{"n_layer": 16, "n_kv_head": 4, "vocab_size": 1188, "norm_eps": 1e-06, "attn_scale": 0.125, "init_std_o": 0.0, "lr_head": 0.00632, "seq_len": 1024}
Each number is 128 + 32 x the weight over its row's rms, rounded and kept within 0 to 255. Layers, rows and columns count from 0. Numbers have three digits each. The size before them is the row's rms in percent of the matrix's.

# down: layer 13 MLP down (transposed), 704x256, rms 0.0767, rows 671-703, columns 128-255
# gate: layer 13 MLP gate, 704x256, rms 0.0922, rows 672-703, columns 128-255
# up: layer 13 MLP up, 704x256, rms 0.0879, rows 672-703, columns 128-255
down671 090:150149085121131134110134143177156097135173074147109149166050140121120159155181169106127164148134147143139150121099101103163077178085158119133132172151143107130103127107085161148132089100168154109117073137102202158115124142129070187126161111133138090123118114202147103082129174175119103150170114140156165128127173152139175128161134123193196184098104108144159117125123086120176151170145
gate672 122:061166130117128112123126117146178114110122180154140157110110083132126172097154170165143155133161115084118128104101126102092196130131119118105109135067103148138151137135105108130126098126138144126144096157107139128131147127126160167136134163163105186094100137120190104084074145092172085047107179179090153166160098105109125190105084088164180131142144095129118148118114127161183126125108
up672 110:147110124098098164152124155146106107158184108156191155158116133104144155091101105136153159195091167135132182166139077128161121136141113116112113195095062114148158145137049166152137097132130101139086098166113102101153171176102113125118155083141105114168076176136055177184178088121095186125139195145106175141110146152185137149172149130147140131081119112133089133117157137169201112154193
down672 110:104104156088135161097136096111138151154091157129140129150129090088142107139120115140178193106157155156123121089098094071075142164149143186100132110107081104179094113181077151150140081098082145102175151145089097127106111121168150149166092157154052105097176183121049125074191142101191127110145189092089102131182096135135105135080125112154167137141207179161149085129111136164175118132165
gate673 109:109183146215089059156100149145076135103092096120055136098097097180135151159147109160034142125134161134061106133101134150135133151152155092118134101132102115147123062081115051154170122174077126110147090151125179081114105152111079131098212177110098150083105089089181126145068084135105092127101081160104083142153111114068156086148098101145134161169206088119187171075086138091108123153143
up673 109:142151095116090065104154142162145074163106122109062111187159131086135084105089141101090132179100180151157121177167150144180082170187134158072108154086129096124050178107086104111186072123128137120152144145144161137118168120110126082143112142112104124128154106097089148092161166123134105146078096132142103192184164146109190198129088102111166121105072146141163131127172131122125154140098
down673 107:117144125087163115138142083095168112048091141129153140073154150110140089110110139116143172128115198155134107088163198064133125103166121153176149155120150205157122109074151059144155178127087135096173140131064164131115148140063180105154112108114148164102115108147089132044129086129129180145147135118095152128096098112127132150153090069072156107215125155110101064111166111173107148150141
gate674 111:165136106102137147148124175129108104021165102159157124126103096082117098124141089176183198143103105035144133039096164150135151097122194106078131142099101099162158153114079095140186136048114145143134095099146160129113105085158128154123110153102129175136137172167147130131126143103139103080127139095086137172093111158102175072124090095174102104147162122128181191099106124172164068167122
up674 100:101127162138145122132149120121145146108082132127096149131112090071116144160097109123131140097103099071104112130088118206138192102113101110177167085141142110164161154159162128088088181129104147076155117149142120130193131053111083168177193092151121129098157131102210106107105122083104117077126126085136158185148158114099115147129165107083069153145085144101114160116149124117118144135158
down674 103:122125143119167123159123148146077113124177180108054101121137150159176141142100167151125152125112095172179155147135133102171142071122152112081123240162147135132081106106085172120133151070102117093099068122118095088101145107120108126110161082190104103055186143131186135135121131164103124098094150145135156143188127099106097100171137166086120101152152118150130126164106115159120194114147
gate675 109:106110140132143135109168141139104131117134124138176161152114072131111140136155158110103124103169144059142052052110133199099206143126114127046141138135098159156069139114074175120122142205141153083139093226145143117128205092131171084094135151153101129073115173142177130145141109082100157104201127163129144105136059108114140152139168145145199129099159063166116162131119098053089150143137
up675 102:127110116157103119092102094186096163114095165134119138139134161190168142119110135185082119084172133192088095117161103111185106114117150123130184168144197119100169127125136158139070096117070153109133140142107186154167129179084143126096076114110131103069166104125105113132202116121073104087106037193110132069121138142144101149134166098108135118111146142150072103131129168095202147086166
down675 101:131108126125136160163117179201123124089184173177088148146153096099170108145120177122104120149110173163043135151144133123134120116086162158138072095092196116143097105115061101120159115162182103149171092104150161099209169107149158106030087151149183141105150121159147094120127145124158138096172092117132105138125067134138164119141141095136165189177100148125160074162134121152089078098075
gate676 106:133152131097139102129109104129129121122186145149143068169119143097149202098153119103123133100132152140094116107157155158151113149151138110075112088100153113185139160105144163131159193160099112153118023074104136102149156134187143096124040139144149091088131195194082128092134143070127099120159124142117124104117157148108166159090132132091208158195132105145100129034101220098159179140130
up676 111:126133107140149140108098183079105139166149062117122099115110164085154112182165128100114099120116169084127136138103147114141161153168154148186093097137082149106124146090151122144074154099171185138172168125104159102100148066084085092105152080107132096153140133113161120164182115179115161120128122138126113110150134062124060101143154159144122084105100147119130108193102126081131142149154
down676 109:177110165148083099072090167107113136136057105104130166115111137152115124156175139087118148093116113067085121192163119105134061156121138094118150159124135111081106122103160120165141192119159111111027129089157083123117172139080144106096139103174080181086182110140103138115130113173187185111126130157122122168139136107145147114180108134174143071090090142092087122157137110107108118132173
gate677 089:081143153136096149066166081166078079116168129125157148104141112129083161174178116135098122075180165091134088164133151159170119150182143156130121110150136096102108168105131140134123135188178088138119071172138110115181127141120065145114137159100098138122095186125146102174117171116140110125130147103169159155119134121097131126158189167123135101092107084218083165111129121170132113164168
up677 096:132170142123129104156110154171104139119110219125081135149102125093140165167103116136097111153111124123100146142128121126175130146132212169128135099183166129140154150196167100190105126107134126063145155194159163135156119136110068129091136094121103098181204103096095072149110117094129123135042135125098157079120147169131146154060184151138119178116114147146171124146115102142111126127101
down677 095:088095109212160152116147145068086142106173149111103138160118135143141140120110120112102200102080095132146172108128077097156122096071148103099075104122157141157100071073180137119127187113114060110066028132144097130184071111106064088111089106100100154078200102082105170085104127164112115130155081188083153112060115129134102088198112115113089131128116177079151106131062143090151075133077
gate678 115:143163101114081090169131124168133129159146152079114138103118136164103134110117148113083150161088176171147145089129171119096161149159173126127026176140138144142156112122101110111161117135119185142087124121191100183178144127154130164163145125119099151125120118130120160077132122092136061117142141147072139151130106122121164104099151102126088156083169137148160158071157129115156078116112
up678 106:172044086128119132156132106138101121123139117135126144136141135159072144107142080107129123121101156096114110094106168118097146110126094136154109106166189225177217140080125096121115154119130123122071096106119162177086172097094151107134155119126111123166199135153194123138124126114140085142155096084091147109119184124114068097094133090147118110131205138102129174100161090085102115123086
down678 105:137136163205137157044081169110145128114093152160129158141110127084164118132097103142128115148129096101085134044099207083115138132107132124139157152145171119098176143179123165136109092092073198065146081117128122096109169096074070175100160153128095159105097138137047149121111122103184137086141079155186085185117179113109088095168178161133136076088149102102116077112181143131154118153192
gate679 108:156122152117178113079036118157137123149123090148114098137190103123092092110159158104132171071137187169158103068151150136120084158159158095096070088091182199120169087155074150170111096201142134165113104158144166130113138170162086182115123143133101128115082184084152162082143139125134120121166173151106143105159119108179139124128108112122211119108159149149115124058084156134164124115117
up679 101:139135127139110135126129127126168154083151127163067146181172148083123128173180088103133127127132117151110193168102126068188072124148148114152079146099131111096147146133072133171085096150053164098164168081092169139126103135103127065131108132171062085074102126096086151175149098138146090158116151144135125107145119116131145104144081118103162138163121143156103113128198126196129113187144
down679 105:077152155112098169127142172049090134093179096098144113144148146093147110127109133178120186130129091211136121088044156088154144148104183121175131184100149148085137110111128143130099138115179134133127118140133175103103147143141116175173094108150105085102120161132144112070114111155077132091132131128107119116155147162151099131113131112120215157186149129112134124073124164114154092112144
gate680 096:169117092163161087131105126115119141138075148122155115087102112167095153126140110166110135105120163090100117153084105177082103114166100048038129161134083116145090100129062104152109101085101144137097117144086214174139128154108106134146120125126137182157171119116191146139049135146062107155110144099107120171174165084128141150080152118184122098132110083202156162151104173142132059072082
up680 096:135146147092129138131139093178151161120147165050144166146084145127163147126085124124166128142162147127112159133177158129171092115208136118119080137106135168099124045120086135160077125123123197082133120106105133120094113123089096121111133147177160146100175107125061138134143141128150147182069094089110143173161216246129129159144127143172139119164070120137228115112131151073115124133162
down680 099:117147152117137117143097160122172130127131111136139139122107118130108095119118164136067063151112134159112150155168173114183183149206115162129121119118160167083165126116164182164124132158121159098133159115124149154159103109076138129186152099137102144130139079218152132080098139086129125109112094123121111140133091158126136111138146076106109081093084116177105113101070145089154122152126
gate681 099:185123164083154168014104149151148176099157173118084150146118097096086108148111075118080099138121151147122164102119111100092188139140115126128106101108139226132138182144099188177126159134030120098154147155142138149114087104177133125200144128165135118140080130126144133139120068102122124124145099156101109108135133132058120079125098101075125122088100105133092134143093120127105126156123
up681 101:169057175134098151136124071177125140152117085186132152113144096101132094099180148156113131122093084176188076100141138117122149076155063122124184147053164117132124087111125110094086110094143158135151143127203143073140132146105175131134116069128126112099098165203079133074183118101118092090141121177073179201157119114159113118143075130147160177122178160176118117132115101115194175090128
down681 104:127181132139176181150117138134110129144123097168132087116160174127166163108133102128138255140134087150144099099094096095110155155145176139135086127130159124135112132151161140140153165155129114141091003077197118120131130159132105131122102128186082096055135227140128128127134186169177153192119190159172108133094113090170095196131170131141107100188175156113100121121141156123119162147131
gate682 112:063098100140128104133118170141158086057180110134140094075173116165056089131156143135124154124126091136136124116104165095102158117116114138157191095139138143185135094143095136145120120178119158121107083169132143122145128134140141121138083141128059109170154162174127146179128031071181119105132112177110154112154121153110166154126107155100172086158152062091168092073132094124136089184106
up682 104:148162060111140082094150198115106155091125125171166151092108093096149061114125137185173138134159119085089100149113050133168145127104075126115144192128083048134128177128127115167128075154059150109130113200147142159135083114085175096115102143127097177177124149120166094156157119120111175148123107089170044107137064186189148113149161134087155141059054118113119126150161123158090118160116
down682 106:153125085127155175118124120123174140151147140177149082109135114132137153142118153120106129091192149143067094050090113137133095170151070158176093062100117137125083129147089102109128117162098102072142127091140094096098072152166117132088171063132177119146108183126151163084143182161106083120103157109126105102138097106134134147087086101221059144123125131147138139125102121144130103162163
gate683 082:106124169112110138111129170113113064128139127159144169131082097136137116149138129179136105123106180128103127156139165173034157141113164107115086179158122141130144138159052100170128126147138069097060149102130088152172117130110112146154137114114117139116169126135120167112110113134105136163091089105122141173132178118188119101084138155104075169155157083159078178086128114106085152149162
up683 091:077167141096132132055101105125161115149164081171118180079139074107087126089119207165171174097127124093098143128108109092182109111111133104095114167137115062106139165096172100115168105136142116086176116074142108143093166124115120129168061124120128197203160159102154188143143149200077111118120148144106131125046119139126140131115075126133124110114161111089140126123124124159133131132083
down683 090:119118137125089109128190032117082138096126121168169155159157093141104108086158089180136128148156122112103048080176200152141166125121127125157111141074168087159137085154101127146149115134134158110169136156217127154092112158200079160150120168084138120098095153133165137102138125126095103133055163158113112082162162090096124142158093116155128111193104178186148110120153161159141091078088
gate684 108:131140096132084127140103117110148137152099151130135152159153064129114096129193140117083083061093137115082116111124127169132132209183155085097138111115149144116092148130104126117104105207139161135132071095113166099118105107119152128113115077159199114115115167200141105136177169069123067117082179111123154122135078128105175198115129140066185092072095120172106119129052166133165127090154
up684 101:058141112155079105167064139134146106104116124099149160107119145103171142095076140148111125081117109069066071091058138081146107069086071135160158084127196091140154134137107081128091134119134121157169107088057100134132140116146140088091102143178167185150169170110124177083122144131107145136135153129127129104098173089088099140149119154154124140102078157074127107072174170071084148204055
down684 105:127157146093082180156117167139125124152104130146080130131117133145136117109186130164154085129130127098112053172082122180078089138098127129097171140173136121144173204169123190093118092107205095157132182170120169135103119089096110110118163120068167119125108176148144066127123142168153109147111150122134117206115091136118118123096106182125171100026109117116105094133119088146128110055156
gate685 093:105115215129162083221135151179143104105092048121143166108166125117121110122122097149146079146138072138127073140130114097083157166086084105111139115141103151133104099139152115153086068174126162165082131173098151100138170117099159206156129126080073164099138134133093134083116181151146151071134122163116122130099133172140144163110094166115112169165101148128120100110122109125168189113120
up685 090:174197146151154098140106172090110137152084117140129119157191119134142067105118146102109048157091144135137097128151151166106178125122153092107100193129153157174118166189144098171073100114183118091113095174109137109069114128105125135149150122144120130148163124128092117060056152171166116093109075121111144174143155124166178077128158132115135167139131134103109185132132181101165112117134
down685 094:127132163109115096126126169133145115163159151200125146179162166152166148100098144111112146124173089196193110145120114176097149166104209160118144135157162086104140125105175088149129149096138121130129125110130148122098112125119173150107150133138085140146211100171111158083155134112118135127140096108096106130099093116097131129129091159121090107081144133072111117116138179150162099185132
gate686 105:166160127104103174116102169180113122133107140092110153111102073137142190135169116152150149170153105098047137128151106123098120130189088067149131103137143135129146133107116160148205101115125096114124056140116113189126137131173184062094111208156156111120143163089130088107061148128124103106070107084148079157145101139120106121123107146113143135142103117156121146112140129120121102193093
up686 104:112118160154086124138123108123119155107107101135103173141137102095126107153168084153133062164135104105081151118117147129125170108099151176139134123179109200172166141087118108069113111164089110113037121114152121160106142081151140164167103126077096137209129106133105134184146089072127179112169171116181179079108162115128150163117169141130161197111120079097132152074149163060158115169138
down686 105:088143115108110123158127106150096151183064102106078161157084093124131105160151095182115103135128113200089135170223081169177170149123157114125137175155135136159166174124174193142145114103046170168193121146112167144142135098083068150105112144107098116118129147148114102094148122103101124167150145127178154130047151099163107141134116178125143187097111117072107166115092172143117068140163
gate687 108:148096118168130147170101115108177117097099082113164061165126085171179120121129158165111159086107169167111067074091141165118166112089178135130213107125145102069166129106111092148110187200144104121138146059101107137103154152159152201129166176119096147147081146201098119202066134138175104130131128207128114073130178164116105161189149132147131075141164100171080164088119145087160117151165
up687 099:156147159086112108185127129095149046147118124191150080102090109128130138063148138178126100119145185128127135109184144181131149126132132114146071089102081155147121137150171110093073103159225175159176129111139135146123194129134107113150187144063157149117144160147127133104097094117183158085178150168130140118101115115087093169160101134082126095047148152167109156121141135117186106132145
down687 099:120131089116103108165115170146067096211149158084115165095138215100079091098099108089155077101132120143128201160070198170123175176134132118127105121170085135117201135138128132110138136154114176107072128153152128159127119115117122168123055116153152090200123148061160129146129092121121154125083106147177133158157138066070108076072087123120137136098139149126142162171088134120118146176146
gate688 074:110082087197152187159071139193152165072121116078139095101155125083122096080187112146087175126070102134109157065107135160155117189081147115075151153102084140147125131120096155131184123171097126129156098156140063124107160124138130144091151128096126159186181116102149148095109138100093132122166052117126108144124135097176065105154168135086124162118080126136122124197113097189124093071165
up688 088:154111158048103071103123105086151130159130124103155183143107128155109104095081216110140155133117158119144113135148157116082165121128156126098097097139059088134122152139128113150159093082139163140080133146103069085098083151069149085131119138137129155132116120123174092100109114097154131121207174145066091129143100120125087106113089117170142143140117076108160159121154118162124172134144
down688 082:113132090171169127126086100154177118112147117063147151128083158157100147146108123097129163127097122077127119126082053068177094189093109146150067163141106124107115127094142146089153130105116122149110111126089103135110123168146079080132108131101115191144233133138137105103077145149121106146146108101192148135120139104099082102113103108141097150083145104127131130066086072188135142108142
gate689 099:137121061138155121129138107140118110176088141139125130089152145097118150078140109192141156135099176095159049116105134110129105132122120091090103200165152091097177156108112161146041133177068168097071144169147145191105129110132154144138148083159109160168146070152176114129084115143112105155095133106112119067159113136141140149174171129166136030161168068147058189137166207106120132140138
up689 100:138121108160101115220063085090132095133117078141082105119111112175151113046146149166142123086143149167118086140128183120160139114138108118168140120125094112146174185079130111129072099150135163152133133118112136114115143155166203133095102113130166123128188153109056179194172163120155140119110173127099072110117054108132061116159120158057141168016130132166149159079138083064132143145093
down689 097:205138147138125109148129072138074085110129138150120118173138105180095110180167166151101177076113110119092151122099081131164144079120096041137115131094143096133108069160099134119132128095156126121073115152120116188076136161199108073107136100067102113148161103155173123121065089113150141155160102080137175163072174174155070068124093122134145105102084119104130111108143088112097109115113
gate690 104:101057155160138118161127168169168176103100117110108159117152120131081122135136165107103152109158173153147088111121144166079132124135117124105159136109142080197114093174035082099129130172113116150129156146152160164106183138095135132125132164121106111147093185125159093078143134165115090071149097137095143170114146120129159208098170118141126155145154085136075177107098071126128099160074
up690 100:127184120154142068148095079107093144074186157134113094119103158132139141158120121103165140087082209153116131096098137117120061142105190106096112122164086158124109076139103150191100166179094096133159143156136119130201142092109072119123173155133087034119109121098141070168115169183137177140123097169087139184086155133104129065089112111141146117149100140090128163143157087081077150099137
down690 102:127149154158110097192115071080134112124189107132132133068175218141175083117113097150107104131104075124123116120104184117125175115153135113146110103134120089132096141193173097175171209151125087121131141133127087115093145165072181106114111148118150153172148142088154193190121120052127121118135092131156162163097143138165096142104244145095145087112144078095171138110116127163141128126110
gate691 103:063099109115134135091128079160152134132092122135143148069197085117161125157131102108115177189138124146120101120138142149084124101128080146150099087145152152141186081128118090134138172096136163165113148162142139085088107112127117124091169161173134071102138091146215130124100140106159143078150084207158093116108124138120120133168141157184149141174098074131127178108185104103112104158074
up691 103:124160115076090090160153121088093138200100144122124092110114102073115119092075141100073121148147143134072122086126139173116128150145101115144174145143106067152103115123149129158112211154156135131147120089161130132080141171129096133128089182099123121175085108164117143195168155108085105114131120151082179094154093088038130148094170147132143082117128130109085108124144180100074151099145
down691 103:110125098123142128091072133138087134173186139135118117179137143091097085083100088073136080104125143183143160102113110187174079143049166159104141146140110115196112077103119137091149153089135138097108192227103095160121082135099166112167128164165108120113065128134165136114111093105168110162084113131064146126117129135125139118110148128165075114084066146070174123163059189185152112083132
gate692 093:139182146141134128167108079168123119112137083125140123056155109099184107127163132151065130121151177113134122127080177040146117192104181084147151134087153079156175201100110094151132160189113134152178078136160092106137053141125185111179096101135117181166158139193153186150156096131157119125125099188136094167120134143122149152166126130129094085116113119147093107139126151063217124098145
up692 096:128173104151094135147133089084076160144111143115136148133166110110161121144107101162103106124125122085111059107126165137164122101147207164135101093158114155139076090115082161117063144156190114124156150136146142128148134152035127153153180109072161174121114128111130129163135109037096089138076204075134127131132145114115125136165172109110076091095180149166193114085087088164100118229154
down692 097:133117127139163135106112184153140137169128157092086159135091138142117151100170138158172146079157091115150117147124171137143124153189216138189130151182130038107197108069129163135173137120133134107111162105140102126132137112101085086083184073061152165101084121109173118124151119161144158164190155157120121163073138131095117146135150110111060141117164151134111154132065082070122153077168
gate693 092:179142172164144141100052131137125115084144140100163132025121129144158159140182163193149165161087105140107167097081156154101095182099150123079113083115090154115113148115181095196117125105128168145144053115127158137151194144133103128136170146108134118114150146131108135139090107097141014175125132115112160096174141182118129123134112108096226113096105069136166141075104102070160099156058
up693 085:120115111123114170091123111160142125104106129152161106122126122150101144131113167116121142173147121087191169159179134126098166110132171140107123168162192170147108149132160156139177126079186193125176098070091125130120094121181174113171130101151110153086125090161124100143156067106144116123082116139184134136159122134108101109137060122130155094151080110063141085052114145145081101107098
down693 090:127068093077142170122138184101120197139141164145165141193140132138095089132148130151144085090174152132116125127156157159141189131106141142161079207182133150084059170122157157118076124152127100137126169131125113109084156131093143147135111093106132162112078149157089154183129093075124167102085092117137076081108156153121139159138208155158072080107136128120092112109107143167147170126153
gate694 080:105155151138203155123088142149152040113160096107211145140079083132120078131125136105057115134092129172102133150089123103076088156113159115045119179091143083104185118111102170083140139145091099121107056111129126174129120142140091157167135137057117182144149111159160144104106134124146157136173123162131139145149141122145136104134104130119104076157172073161119207140152116206144089097146
up694 084:114138080162156124169171083166182185092109083110127142133100090126155217120139111115197093130138158149103127180164178141134032121197120110095073117088118097135155131119103089141154165075129166084133055111128147124078128153111149121170180108160136107143181109131153105118150094114130124128149116134158116116123086102113124153108068150178106118072181130151160149131083106118159114185147
down694 084:117136168119078115131126167165179112099179091070147157080125106162144138120145158146093080129148161095140135150089100078113125190081125122077124090166087149111182133049100169115134092136157131113064091126105124142137153102119134084161125111111134151171218099106148116123124156120130127102129073118140178095124168119109124094105136107126015149109140062085136115115070080195163129125151
gate695 108:182132106114141098122113136107162100132088076070162150137137143100181150158146074170131185105141120123091158116122174164023130182179138095104155091132102163102170090090069108138153113140120135063154043120143125203125070149136096103163156168117101127074127129179128176081103149152177096085128120059129114128144105150174144097142145161104119141086128115197182085138173118157095134105086
up695 100:120178113110145113116153110202091138180105180076128121178160153155151077153162163122136141105128115135118108166146155074129168128130089133098059182095255115084129032124076097159120121131108131140079128145118184071156104151168127179199123090118172161121155078107120107131122133083163082145094178093100130163186077155102176090128130157128154112119121129089145117104112127151136107103133
down695 101:146116135175100124140129155109126108079121103028135126156106108117165089151119160175137119142137167134104043080143150132128139136162087141145176094119104158068142093089080110114193099097124173107156156131161092044126147148133086124114091176120153137126184141147098113148119117127148126091138168113086114055100090131103167152127144079124143146134152132088166090118206094145116099119125
gate696 122:117150090176118096146135109116148170096104104141200163103164214110210106175132127161151146126163166175098091087135107082088108147134168100134102081144139138132102105099061139112150064128129108124108114148142078143161174139149158105120126191174170158069098123097159153103113116107126146080143122158175111134120174103127184110091170070138152071144157070144126126122101135086106101159170
up696 116:140122135072107172131123151124140102123163064165124180164129086098141153125096115159085100085139079110106147109126084093106164103151115138140127114155135143145090049153159154156153153144131125174225117073134096130115143111116177137116089124135116102115161141196073113106069113171158102106092106154154141108093142115053131111086134236109116156073087175126107195193096112129121145151116
down696 114:166151128091120093097168103078158093130177071081108149116122066104140128138156125143114129101156092106143155039099071120137146136081148156144105124138120123158057177074170130115140126085144124111221149135127144119144132131120135142138113131109114128105058029127111126121126125150099139157107104121088090101145152152046118130163102117125154121105097093166100166136144119133103133079119
gate697 086:119084105138105130114070148132185133126131111082135130091165070125126150080114148142087193153136113132107165064117108130054171183098126108187144095169101168128098197166071147060154142147106178101149144154135105150130166102142158125135117113131100176120124144155146150081107114100128134110188110153112127118140151125100075165184164120072156149036103083158122142082099128084180101178121
up697 090:102151143138066145141176078132154154141162219115178112095102129105090208066070107089077087101173126169197110136134149098113158134084118127145126147133086137149083151168140140064139173084052197116121120116099155133095199139071100193138106086090096124128136130109167196172136121152172138136133086140131171127128165146079120140140169139129047105077127147136103141157139168112139146107180
down697 091:163098158135177139086121071116123182142087161128120109176132146119177162129176084163136095106147176124127061183161135170098146087149112125124115084143096110115180097104103102184125168105113140170125130125092126069112153156138138112086079151206116120132145125116098134154146182108079148076085186089133112139125093103158165110080139120171105128118173202130130087086208150173105078075117
gate698 108:098141048144069155155177127116134105087100112089084163133149193104114101119111139134126162151186145146143113108115094125106158137110146103165097129220138074095185105099082096079149105198085133125089104133131107128127099122222096115146148159099106157135097157101140079147116126130122120173170157153120062149172110097163124141114174114191130108146109113122080180077155119147100109145110
up698 107:151070103094098132149135104105107153133112193077163121136120113081128122162086150124120119096117076099144125121173098164151149140128096052162144140141113111162103137106173119080126139180095139115100130092097104134152119121155138137095139123153131219179105121120170102067142194168079178179119151110157141143143078142084128167140163152131101175117152118088100107116121138123132115129111
down698 105:162119133112097089124225126086127145104145113114162090131185093114099064168136122129127083131144113119159099159133084057117102138132127037144177065131147158133138074097145112107171113178115102137181129105151119182116108174170114131119120167121159140137178162100071175091156121149124111109136159107110154099153121138157119161100166114161072145119133156088098119079098150108154072134142
gate699 080:151117162166111109117135122129160124108095130124108117115097139143095126144117100069155114131090182117087118059105110149138093161121131120125086129121113118115108183152139107098179150134159133145144123123181150141098151142126121124113140093128139129155153153095120143084110151130129156141203116073095163165159123077124128135135204136133140134127095076130124136086087044163187109162110
up699 091:101168167129150061150082141132234063104189115127153139157146154058114119136111073115121073130122169127061080089108149149127085135135153109126174120109085084133114144107134097124096104116102086064081131103133062178142106098163104103138154196106105092107080145159127213157145107152176151136180117163111092146131119083159135145147117143137182128091129079146083146072152155109103122117129
down699 086:061185156145087132128088207130150126115132108075150129111098119141129189124132085117084104128133143156089147158120078100165115214101094133079132094167090148166107119118086147069144099078121144145132099046076108155178135124187157092147165164114103128087162123134110152066133163188122106176148142048092134148144128139106146100130103059121060175088160074172136133103083108185117082170188
gate700 091:139155155140140199124089118122094191108174090061112162115125142080106149165139137153141136149124142147134163114117135173162105166137119110084098126126151087190177169116153088108142137142082133166132119118186144168125147114141166062114108127105116142122111092096159179115143153123069153102126092136163102178075153109141134140072195135097166212120129135130153229103130112145099112116089
up700 099:129097093082129125057143144119130107134108127125158107144097119162123142118122111137119128134122064130103147168091106131133130085090192091117155081146098214127085205125115109188140132102147154080148157149101102159117096146090106151101166112152125145138094144136154037094173098152159106159164137161089143025169106115101099117184153096144132117110136120125133125057116126152176064097100
down700 099:181110127174118114145110120125131159172126105125057101127180094087134100115123187111164104149238064105181126111107169164166120119102112159147110139164094109195095137090098150079147085154181163122135162121126162182130123132139068100140151126163120158116131208122087140153108125146148169104134091074109172101118137116112131120074071136167163108130125103138112131135092110169125184107079
gate701 105:142097134084168076101140107126101088127170105164052140088083112117116176198145100122153126120128177150092115102149095162079123110086079153178116062159137148085140126140128085096159156130099149106153114148114136135142140144102172081107169176142103156091075124100160133108104082177199139127081182128120128104180142129174146172121150101085155108122121154112127158072154143094206138201151
up701 104:097160087086090100112194097141178109147166131080138128094129166072217082108166157149143139138129134179139167167153137103156139164116129148073107158152138078126125070132125103173146119141134121127114115169180124110126164123098105102137176105144088155118144121138167193119082150121120118108113080148138097146153138103158133128163119154170110165109135112173104112152140109104115124102129
down701 102:174093107137142130061165106140152118113079171111168134132064110139133100105128140090099226106105202152143103106086196166122093101168156118114119128111113059117174122118070089164164137140159112114119051133105138126122189095126100116087093139136093145115125159099172147231126124121157228094099155147161130129121093129140082168145121189106105090126146164149177126127158105068092077124100
gate702 090:120176152114138119072119128086159151131144166094135091136151135148127106163132115104100088120171146149115108129137116156105092123152172091133140167182138178112088095079181129124124095238163128097033186196123128128135153059105164138104136134096162205086120153176147110108167140139118125122108101116133115140138055145106141126143164132166115073122166085110134155163118168138162123096159
up702 096:169122141105080134114086110116145166172082143147097151152065170135105092127082142072126159174097132154120130117113072110124166161134105081183111085094092084095126138161145137109181072117104174091165148132148080100125147074119128147145108107132109136124116147140148075101079110199081144104190113173116152165225173111132064095098156091128147140156135126149061204061158095164050059152112
down702 092:152126145175121102084114100143123098145138110158117155133139155172149145150136105135088059142064178110176104196099144150111200069109175063138110141109115108132158148146095175099162132093082088143083142090141128062133142112110069080141155125159118118148160060145139095185055146098134179153084103126112125175114149140170121146170126128132130135076179179117151078132155178114094126112107
gate703 085:126127086158148082111127197129121097139055175123087104139153169129106156099120075107114120143097131137100138117064170085155145127085121112131081106170106082134138115135144193139115117142113098150170131134123132125118111136159123152142144121100144178150124064064114129123130099144092179118202195136141077157149080110168138094122107121153194129163120132152083115162117062088182142128082
up703 095:140162125111106093121168132147112125138144172128159126139114107111156092150135122105129062113099156096058069139122133156131153093150122113136098122147137120120148206167125065122157136127130138154195150091141178111106102134174089118128080135136164035116116097100112097089112121074112084106094127148141129164134123035137173105123110162143152124091127126130193184122090067051155145131083
down703 094:136107131171144130055166205128136138199090146115133121134181129097165126147161086115080174124166112111125139065089112181090122113040118125114102114141056087122111134181114091104150106112131101131158156067085147120105133099124152124147166098146137123120080140183077169100146162097118122115160088132151125075096112159151134103133097141138119123078133127162137082117104081129221160126091